Part of a small language model's weights.
Size: 9 layers, 2 heads of 128 (1 for keys and values), MLP 1280 SwiGLU, 11.7M parameters.
Architecture: rotary positions, biases on query, key and value, normalized queries and keys.
Each number is 200 + 30 x the weight over its row's rms, rounded and kept within 0 to 999. Layers, rows and columns count from 0. The size before them is the row's rms in percent of the matrix's.

# layer 5 MLP down (transposed), 1280x256, rms 0.0864, rows 1128-1136, columns 128-255
096,235,165,198,233,166,203,231,190,183,148,237,215,203,219,208,181,239,165,196,192,257,232,195,190,298,219,163,200,228,173,185,237,171,154,190,174,197,213,165,169,168,217,204,236,216,217,213,166,185,225,240,146,214,180,167,194,224,197,188,200,186,202,215,195,171,221,243,207,212,205,187,234,203,216,290,231,152,222,199,136,263,184,234,215,205,200,175,203,209,166,207,190,188,206,242,214,211,237,194,205,155,253,225,131,232,231,221,145,136,203,203,184,196,192,186,207,192,152,172,153,197,173,189,182,190,178,243,220
101,199,198,191,132,209,197,243,201,228,167,234,207,242,190,157,186,172,190,233,176,165,191,236,218,145,204,234,203,171,200,154,206,198,254,243,225,134,180,260,207,215,187,136,243,167,240,218,161,199,152,188,191,197,201,215,204,172,164,210,206,184,148,214,230,200,205,192,201,213,159,147,198,194,208,224,199,213,242,225,216,156,200,127,157,155,183,220,186,223,239,222,182,235,188,210,222,208,201,151,263,207,172,160,232,201,244,211,161,232,228,228,243,199,223,186,181,134,162,188,218,179,167,211,181,204,236,210,249
103,211,172,159,255,192,169,205,192,167,183,251,209,177,196,194,142,162,220,190,208,184,211,207,176,163,210,217,217,226,229,216,154,192,221,217,205,268,187,205,200,206,175,193,196,220,154,204,260,194,189,195,233,225,166,143,216,236,167,204,172,186,182,251,210,240,174,189,230,199,216,176,183,168,210,195,169,191,177,229,244,228,242,212,180,247,202,162,232,154,189,197,238,268,219,193,196,201,166,168,216,209,170,241,132,209,222,190,183,253,225,173,178,187,166,179,190,180,179,165,146,193,151,173,156,228,180,203,218
101,216,172,216,242,216,192,182,187,201,204,229,169,214,237,162,168,140,260,209,158,241,234,197,221,191,170,179,258,236,222,167,223,224,271,206,214,212,206,234,168,202,173,252,184,218,197,129,226,186,195,164,220,246,200,199,222,208,164,226,214,197,193,212,240,196,221,247,179,218,242,192,206,169,216,147,285,214,195,256,152,210,197,252,198,144,192,138,233,225,210,166,237,195,172,185,215,180,226,234,202,174,219,212,156,205,243,173,152,184,180,215,185,259,212,184,161,202,233,159,208,195,238,210,157,208,203,227,257
097,184,150,183,216,229,211,148,152,159,158,196,265,210,266,217,203,238,188,220,196,159,197,224,220,195,196,169,220,201,166,185,178,207,207,236,213,200,155,206,186,200,203,195,223,186,136,198,176,187,220,268,214,191,201,227,212,154,194,193,189,198,181,264,213,186,230,168,178,231,169,203,158,274,174,205,189,218,166,227,188,232,174,210,184,132,160,192,257,173,229,220,204,202,222,223,147,219,202,237,161,184,187,183,227,229,197,211,203,186,225,261,271,189,145,147,193,183,218,170,187,267,244,210,184,162,205,190,178
097,245,223,172,188,182,190,184,167,257,124,197,187,217,240,239,204,227,220,221,197,194,285,212,182,187,232,176,201,197,197,164,151,157,225,214,228,213,196,191,146,159,214,294,148,176,158,217,233,185,220,227,171,166,177,251,164,177,206,169,230,208,233,189,172,172,195,125,238,236,220,163,166,180,181,222,200,203,184,201,198,254,168,232,181,190,202,176,175,218,187,233,235,241,236,174,198,222,202,155,237,210,225,212,243,212,181,256,191,226,218,168,233,166,214,171,167,223,239,180,197,168,145,206,188,219,179,157,196
098,230,175,253,216,218,220,219,204,206,212,224,234,207,180,186,165,193,185,141,224,226,168,214,203,189,196,197,168,155,147,151,219,199,226,243,252,169,256,160,164,206,221,204,133,219,188,227,249,169,200,227,223,172,180,210,147,137,165,251,190,195,190,227,196,182,212,204,159,206,184,205,204,214,176,211,202,119,132,187,235,155,230,181,161,203,169,256,196,175,209,197,151,206,171,201,213,160,238,218,227,181,185,243,243,190,235,218,175,191,195,160,221,203,136,237,194,183,170,180,222,214,221,209,242,213,165,202,210
100,244,185,208,206,246,219,209,222,206,234,178,208,190,176,194,218,218,192,190,184,183,264,190,188,127,217,207,201,158,189,171,203,183,189,177,272,198,186,198,188,226,205,151,201,175,240,238,194,215,110,165,165,152,167,209,222,167,218,172,206,191,167,199,206,167,207,218,226,250,266,221,181,236,173,172,191,183,172,269,218,191,187,206,186,217,201,186,203,212,194,176,175,211,177,155,196,208,170,244,229,208,228,171,228,234,160,206,196,199,150,177,225,129,159,181,193,202,212,190,211,159,210,193,156,183,205,221,208
103,170,217,217,226,219,224,176,178,168,172,239,179,197,159,194,212,197,222,201,149,192,251,211,231,219,239,236,169,191,272,170,230,175,192,196,211,169,183,228,217,205,185,175,200,197,176,222,206,226,233,190,207,200,146,251,149,186,207,214,137,208,182,228,188,216,227,223,231,161,152,141,211,196,215,284,224,182,249,228,212,159,177,204,175,163,223,181,213,198,232,152,169,169,118,198,181,170,236,204,229,161,167,208,207,245,225,204,211,211,276,201,183,204,129,161,200,159,234,164,208,204,179,201,202,237,211,194,231
# layer 5 MLP gate, 1280x256, rms 0.0979, rows 1129-1137, columns 128-255
104,243,165,211,178,222,165,192,180,186,224,202,223,248,168,226,209,244,208,228,175,209,197,226,176,198,203,205,187,221,123,167,199,239,239,227,194,186,201,226,212,232,239,248,149,179,248,200,154,180,222,192,234,242,191,204,196,205,157,249,107,205,121,202,220,193,165,202,181,240,150,193,225,241,201,208,209,218,208,240,249,179,215,164,163,152,245,198,202,222,190,198,234,207,193,182,207,198,201,156,154,225,180,183,182,184,231,206,235,205,203,159,231,251,228,204,188,197,124,251,213,168,211,155,228,207,233,202,228
108,217,224,200,175,232,169,159,185,220,202,176,201,217,235,222,207,188,153,253,173,186,187,218,178,232,176,181,202,170,174,193,246,185,202,221,168,218,190,207,210,210,228,188,194,203,212,164,181,185,219,182,238,204,246,194,207,196,212,161,205,155,201,177,203,206,209,184,227,195,179,228,164,216,246,238,250,172,167,208,227,256,140,181,168,204,212,224,159,233,244,185,209,262,213,221,175,279,150,187,162,200,155,221,180,189,145,242,192,191,243,164,182,189,166,192,250,210,248,203,230,217,242,142,237,217,159,237,191
099,247,243,178,175,208,204,185,190,193,196,167,191,187,232,165,200,215,231,198,219,245,176,240,153,258,217,207,245,184,193,201,232,196,196,159,208,236,182,186,227,146,185,201,238,179,151,206,243,158,196,229,245,263,192,214,168,207,210,163,211,136,210,219,180,189,192,233,248,237,186,248,224,228,164,225,162,203,220,222,139,190,163,239,221,213,246,228,224,236,180,159,193,193,210,219,165,189,231,175,202,240,167,205,166,174,158,208,185,245,203,170,184,178,186,199,229,232,205,219,205,202,191,191,222,223,214,185,217
095,244,214,175,199,241,175,169,210,210,226,204,167,239,154,173,230,170,188,212,179,215,224,165,200,201,227,197,188,165,201,169,150,226,186,192,223,217,133,178,188,180,222,203,234,237,210,184,214,231,188,189,193,236,163,175,203,178,209,204,204,157,184,200,223,193,222,253,162,206,183,228,186,233,170,238,212,191,193,165,194,178,189,231,194,179,231,219,137,218,163,216,229,225,211,177,175,259,228,218,172,201,173,229,182,179,218,192,150,221,240,266,217,187,277,203,174,200,231,255,269,200,198,159,228,163,199,204,182
097,230,198,201,230,241,259,236,210,233,207,254,240,244,231,173,188,214,221,214,176,265,200,201,213,200,224,257,178,185,145,172,164,122,243,176,222,232,212,201,229,149,203,136,249,192,220,144,152,240,221,193,202,212,186,164,180,186,214,139,164,172,173,192,234,233,180,163,186,210,228,165,151,208,188,199,155,172,177,187,186,160,276,182,253,158,182,182,211,180,161,204,233,213,232,158,242,150,222,179,181,202,201,203,198,283,214,242,208,154,174,233,242,207,204,207,253,174,218,202,211,191,162,162,166,210,198,227,181
101,221,178,149,217,215,214,192,214,179,202,175,199,208,231,194,210,197,145,231,191,256,238,232,184,200,186,233,228,210,174,203,226,153,205,133,243,264,233,177,187,200,201,218,264,190,176,205,175,171,209,171,237,249,216,158,150,214,191,240,216,235,229,188,255,208,186,181,198,143,245,222,206,193,208,200,195,156,177,197,191,190,205,221,191,169,211,243,206,207,204,227,229,169,246,178,265,166,188,184,236,210,205,219,178,226,213,197,168,173,222,202,190,184,169,177,288,167,195,260,152,231,187,139,173,199,220,171,223
101,203,222,219,178,187,239,215,248,181,204,244,217,124,242,221,267,176,121,215,166,203,243,223,196,220,197,197,207,202,207,253,211,154,182,219,177,145,193,205,255,244,231,191,239,219,197,194,206,246,212,236,176,238,255,177,211,185,208,196,262,244,186,233,81,200,236,205,142,238,194,194,211,200,216,174,184,238,186,220,256,136,200,167,190,169,179,205,206,222,176,232,253,142,192,177,169,181,211,179,193,202,195,238,161,180,239,254,217,214,171,195,172,189,204,234,162,209,190,137,220,217,233,171,197,207,202,161,230
102,181,177,210,172,237,233,133,204,180,168,256,254,169,216,219,202,181,166,202,167,237,186,197,190,234,178,234,197,178,145,202,256,249,148,202,207,216,212,225,154,251,168,223,164,158,194,217,167,232,177,167,241,209,208,206,222,210,158,198,245,228,209,241,138,210,228,212,182,212,186,157,237,199,229,205,203,222,228,188,194,244,151,225,230,246,221,235,198,207,192,229,204,218,201,194,199,257,180,219,203,281,275,194,218,204,178,246,198,181,184,181,203,219,206,192,168,185,194,234,174,219,230,182,154,196,225,214,203
105,186,198,223,206,215,182,177,176,184,157,154,205,250,230,185,203,226,242,164,181,216,185,184,139,243,186,212,210,218,191,184,221,150,207,213,202,182,204,264,219,240,250,248,209,196,251,178,206,180,257,200,222,250,169,148,204,227,175,198,161,181,225,227,212,208,147,159,244,215,174,226,194,214,188,202,201,232,199,250,193,209,199,134,224,175,209,255,209,183,189,201,229,230,222,191,193,229,192,200,231,155,223,206,247,276,225,204,210,190,208,175,270,221,201,228,202,206,206,200,228,143,178,231,207,205,181,216,217
# layer 5 MLP up, 1280x256, rms 0.0981, rows 1129-1136, columns 128-255
100,173,154,261,209,231,187,214,195,227,241,166,192,179,204,185,229,213,183,175,211,259,233,178,151,227,176,145,260,187,135,225,255,194,199,197,194,170,217,176,181,230,192,186,141,184,169,214,221,216,249,186,142,193,204,233,220,181,179,237,189,229,212,196,199,194,217,224,204,233,218,203,196,221,218,202,234,172,206,207,235,202,134,140,205,214,195,216,158,164,176,188,188,154,211,152,245,157,180,210,280,237,235,230,214,135,184,219,278,207,213,198,194,224,154,174,208,150,201,230,182,221,240,173,249,233,148,183,185
104,237,180,223,181,185,223,212,169,195,202,186,174,216,154,212,171,237,178,225,209,162,182,248,233,179,187,197,160,140,193,151,190,169,179,200,120,230,215,208,189,217,193,178,178,216,218,209,218,236,156,169,196,183,231,143,189,185,196,218,221,193,193,208,140,183,191,226,249,190,180,182,177,220,219,181,207,203,241,238,190,237,197,158,153,126,174,202,213,179,208,202,246,203,203,262,189,175,220,136,177,199,210,200,171,188,184,144,177,165,236,219,155,202,208,239,205,187,186,154,171,229,234,188,218,190,208,193,185
100,220,188,243,183,233,229,148,199,176,215,186,164,193,129,186,181,214,219,211,181,206,194,155,213,173,218,198,180,157,201,166,209,131,202,184,214,157,219,243,203,192,246,211,218,205,261,222,221,262,243,192,301,191,211,173,216,192,220,180,175,194,191,262,222,176,202,212,174,179,215,174,211,193,119,210,206,196,155,178,171,166,157,148,176,148,219,205,183,202,213,221,219,221,200,197,190,182,247,200,203,210,210,205,217,183,164,207,241,152,227,162,153,241,174,181,195,182,219,214,159,206,235,230,200,204,184,163,241
098,227,216,241,285,194,197,180,206,161,212,169,146,189,188,224,201,177,181,192,195,224,154,225,136,208,198,178,201,249,115,200,218,270,196,184,195,218,155,258,199,181,217,225,200,186,172,277,168,226,224,237,164,156,214,184,215,167,206,195,201,150,165,196,183,184,218,164,176,202,186,165,220,167,222,193,188,221,194,203,244,182,206,214,214,184,193,185,210,208,222,158,217,185,174,223,146,182,168,160,206,165,177,190,234,219,243,209,183,211,177,258,212,211,211,134,163,222,225,195,125,227,188,222,179,257,170,196,113
096,239,161,175,230,183,196,139,150,186,241,258,241,198,168,172,217,220,193,186,171,162,210,201,247,195,246,219,229,176,234,225,215,194,208,189,153,243,202,193,193,162,202,227,179,182,146,195,198,227,167,193,220,208,204,183,218,201,134,216,214,184,185,178,152,177,184,191,204,224,231,155,186,219,231,201,175,240,231,238,208,208,234,160,223,163,186,228,253,143,144,131,193,216,182,256,224,214,212,200,223,241,185,204,155,189,196,189,242,176,175,171,202,194,162,157,205,149,168,162,208,173,253,217,149,221,234,220,207
099,178,211,189,229,190,241,239,173,173,197,176,160,189,174,168,216,207,172,202,268,227,152,194,257,204,189,182,167,169,224,197,200,196,196,239,211,271,208,182,197,216,159,163,237,235,171,272,178,242,196,229,164,183,143,201,194,232,187,193,182,165,158,213,169,158,217,188,212,238,166,229,193,235,158,189,216,216,218,192,256,233,210,217,210,194,155,238,163,212,221,283,203,201,171,166,249,196,204,163,151,183,219,188,166,206,185,221,224,157,198,179,190,162,159,195,206,244,143,203,189,204,172,192,217,240,153,179,171
100,179,189,207,259,169,252,163,212,204,228,196,189,142,214,183,178,159,203,181,216,222,186,222,187,243,223,229,190,142,229,209,239,185,215,278,234,188,205,147,248,209,234,237,193,207,223,216,172,201,185,149,166,197,178,175,178,212,193,213,214,215,173,264,202,183,194,169,212,221,129,164,200,193,214,215,193,243,211,211,176,175,164,194,197,176,190,184,198,184,214,230,173,207,219,291,191,173,160,224,223,178,169,242,166,173,155,216,224,183,266,197,160,159,217,184,218,215,245,210,198,209,256,248,209,224,193,190,173
103,168,207,183,134,168,220,188,178,248,203,233,230,217,182,178,174,155,218,237,195,244,129,236,219,170,207,243,185,179,224,142,254,243,175,200,162,204,208,204,186,180,235,220,192,229,200,225,190,204,237,167,191,164,137,237,164,198,196,206,188,206,226,185,203,190,175,242,191,241,138,195,167,204,257,228,222,187,220,204,216,222,189,212,215,215,177,256,167,146,260,134,217,181,210,186,188,166,199,223,203,180,173,234,228,238,232,181,167,248,196,218,173,183,180,219,183,197,181,191,190,174,219,167,161,197,186,173,248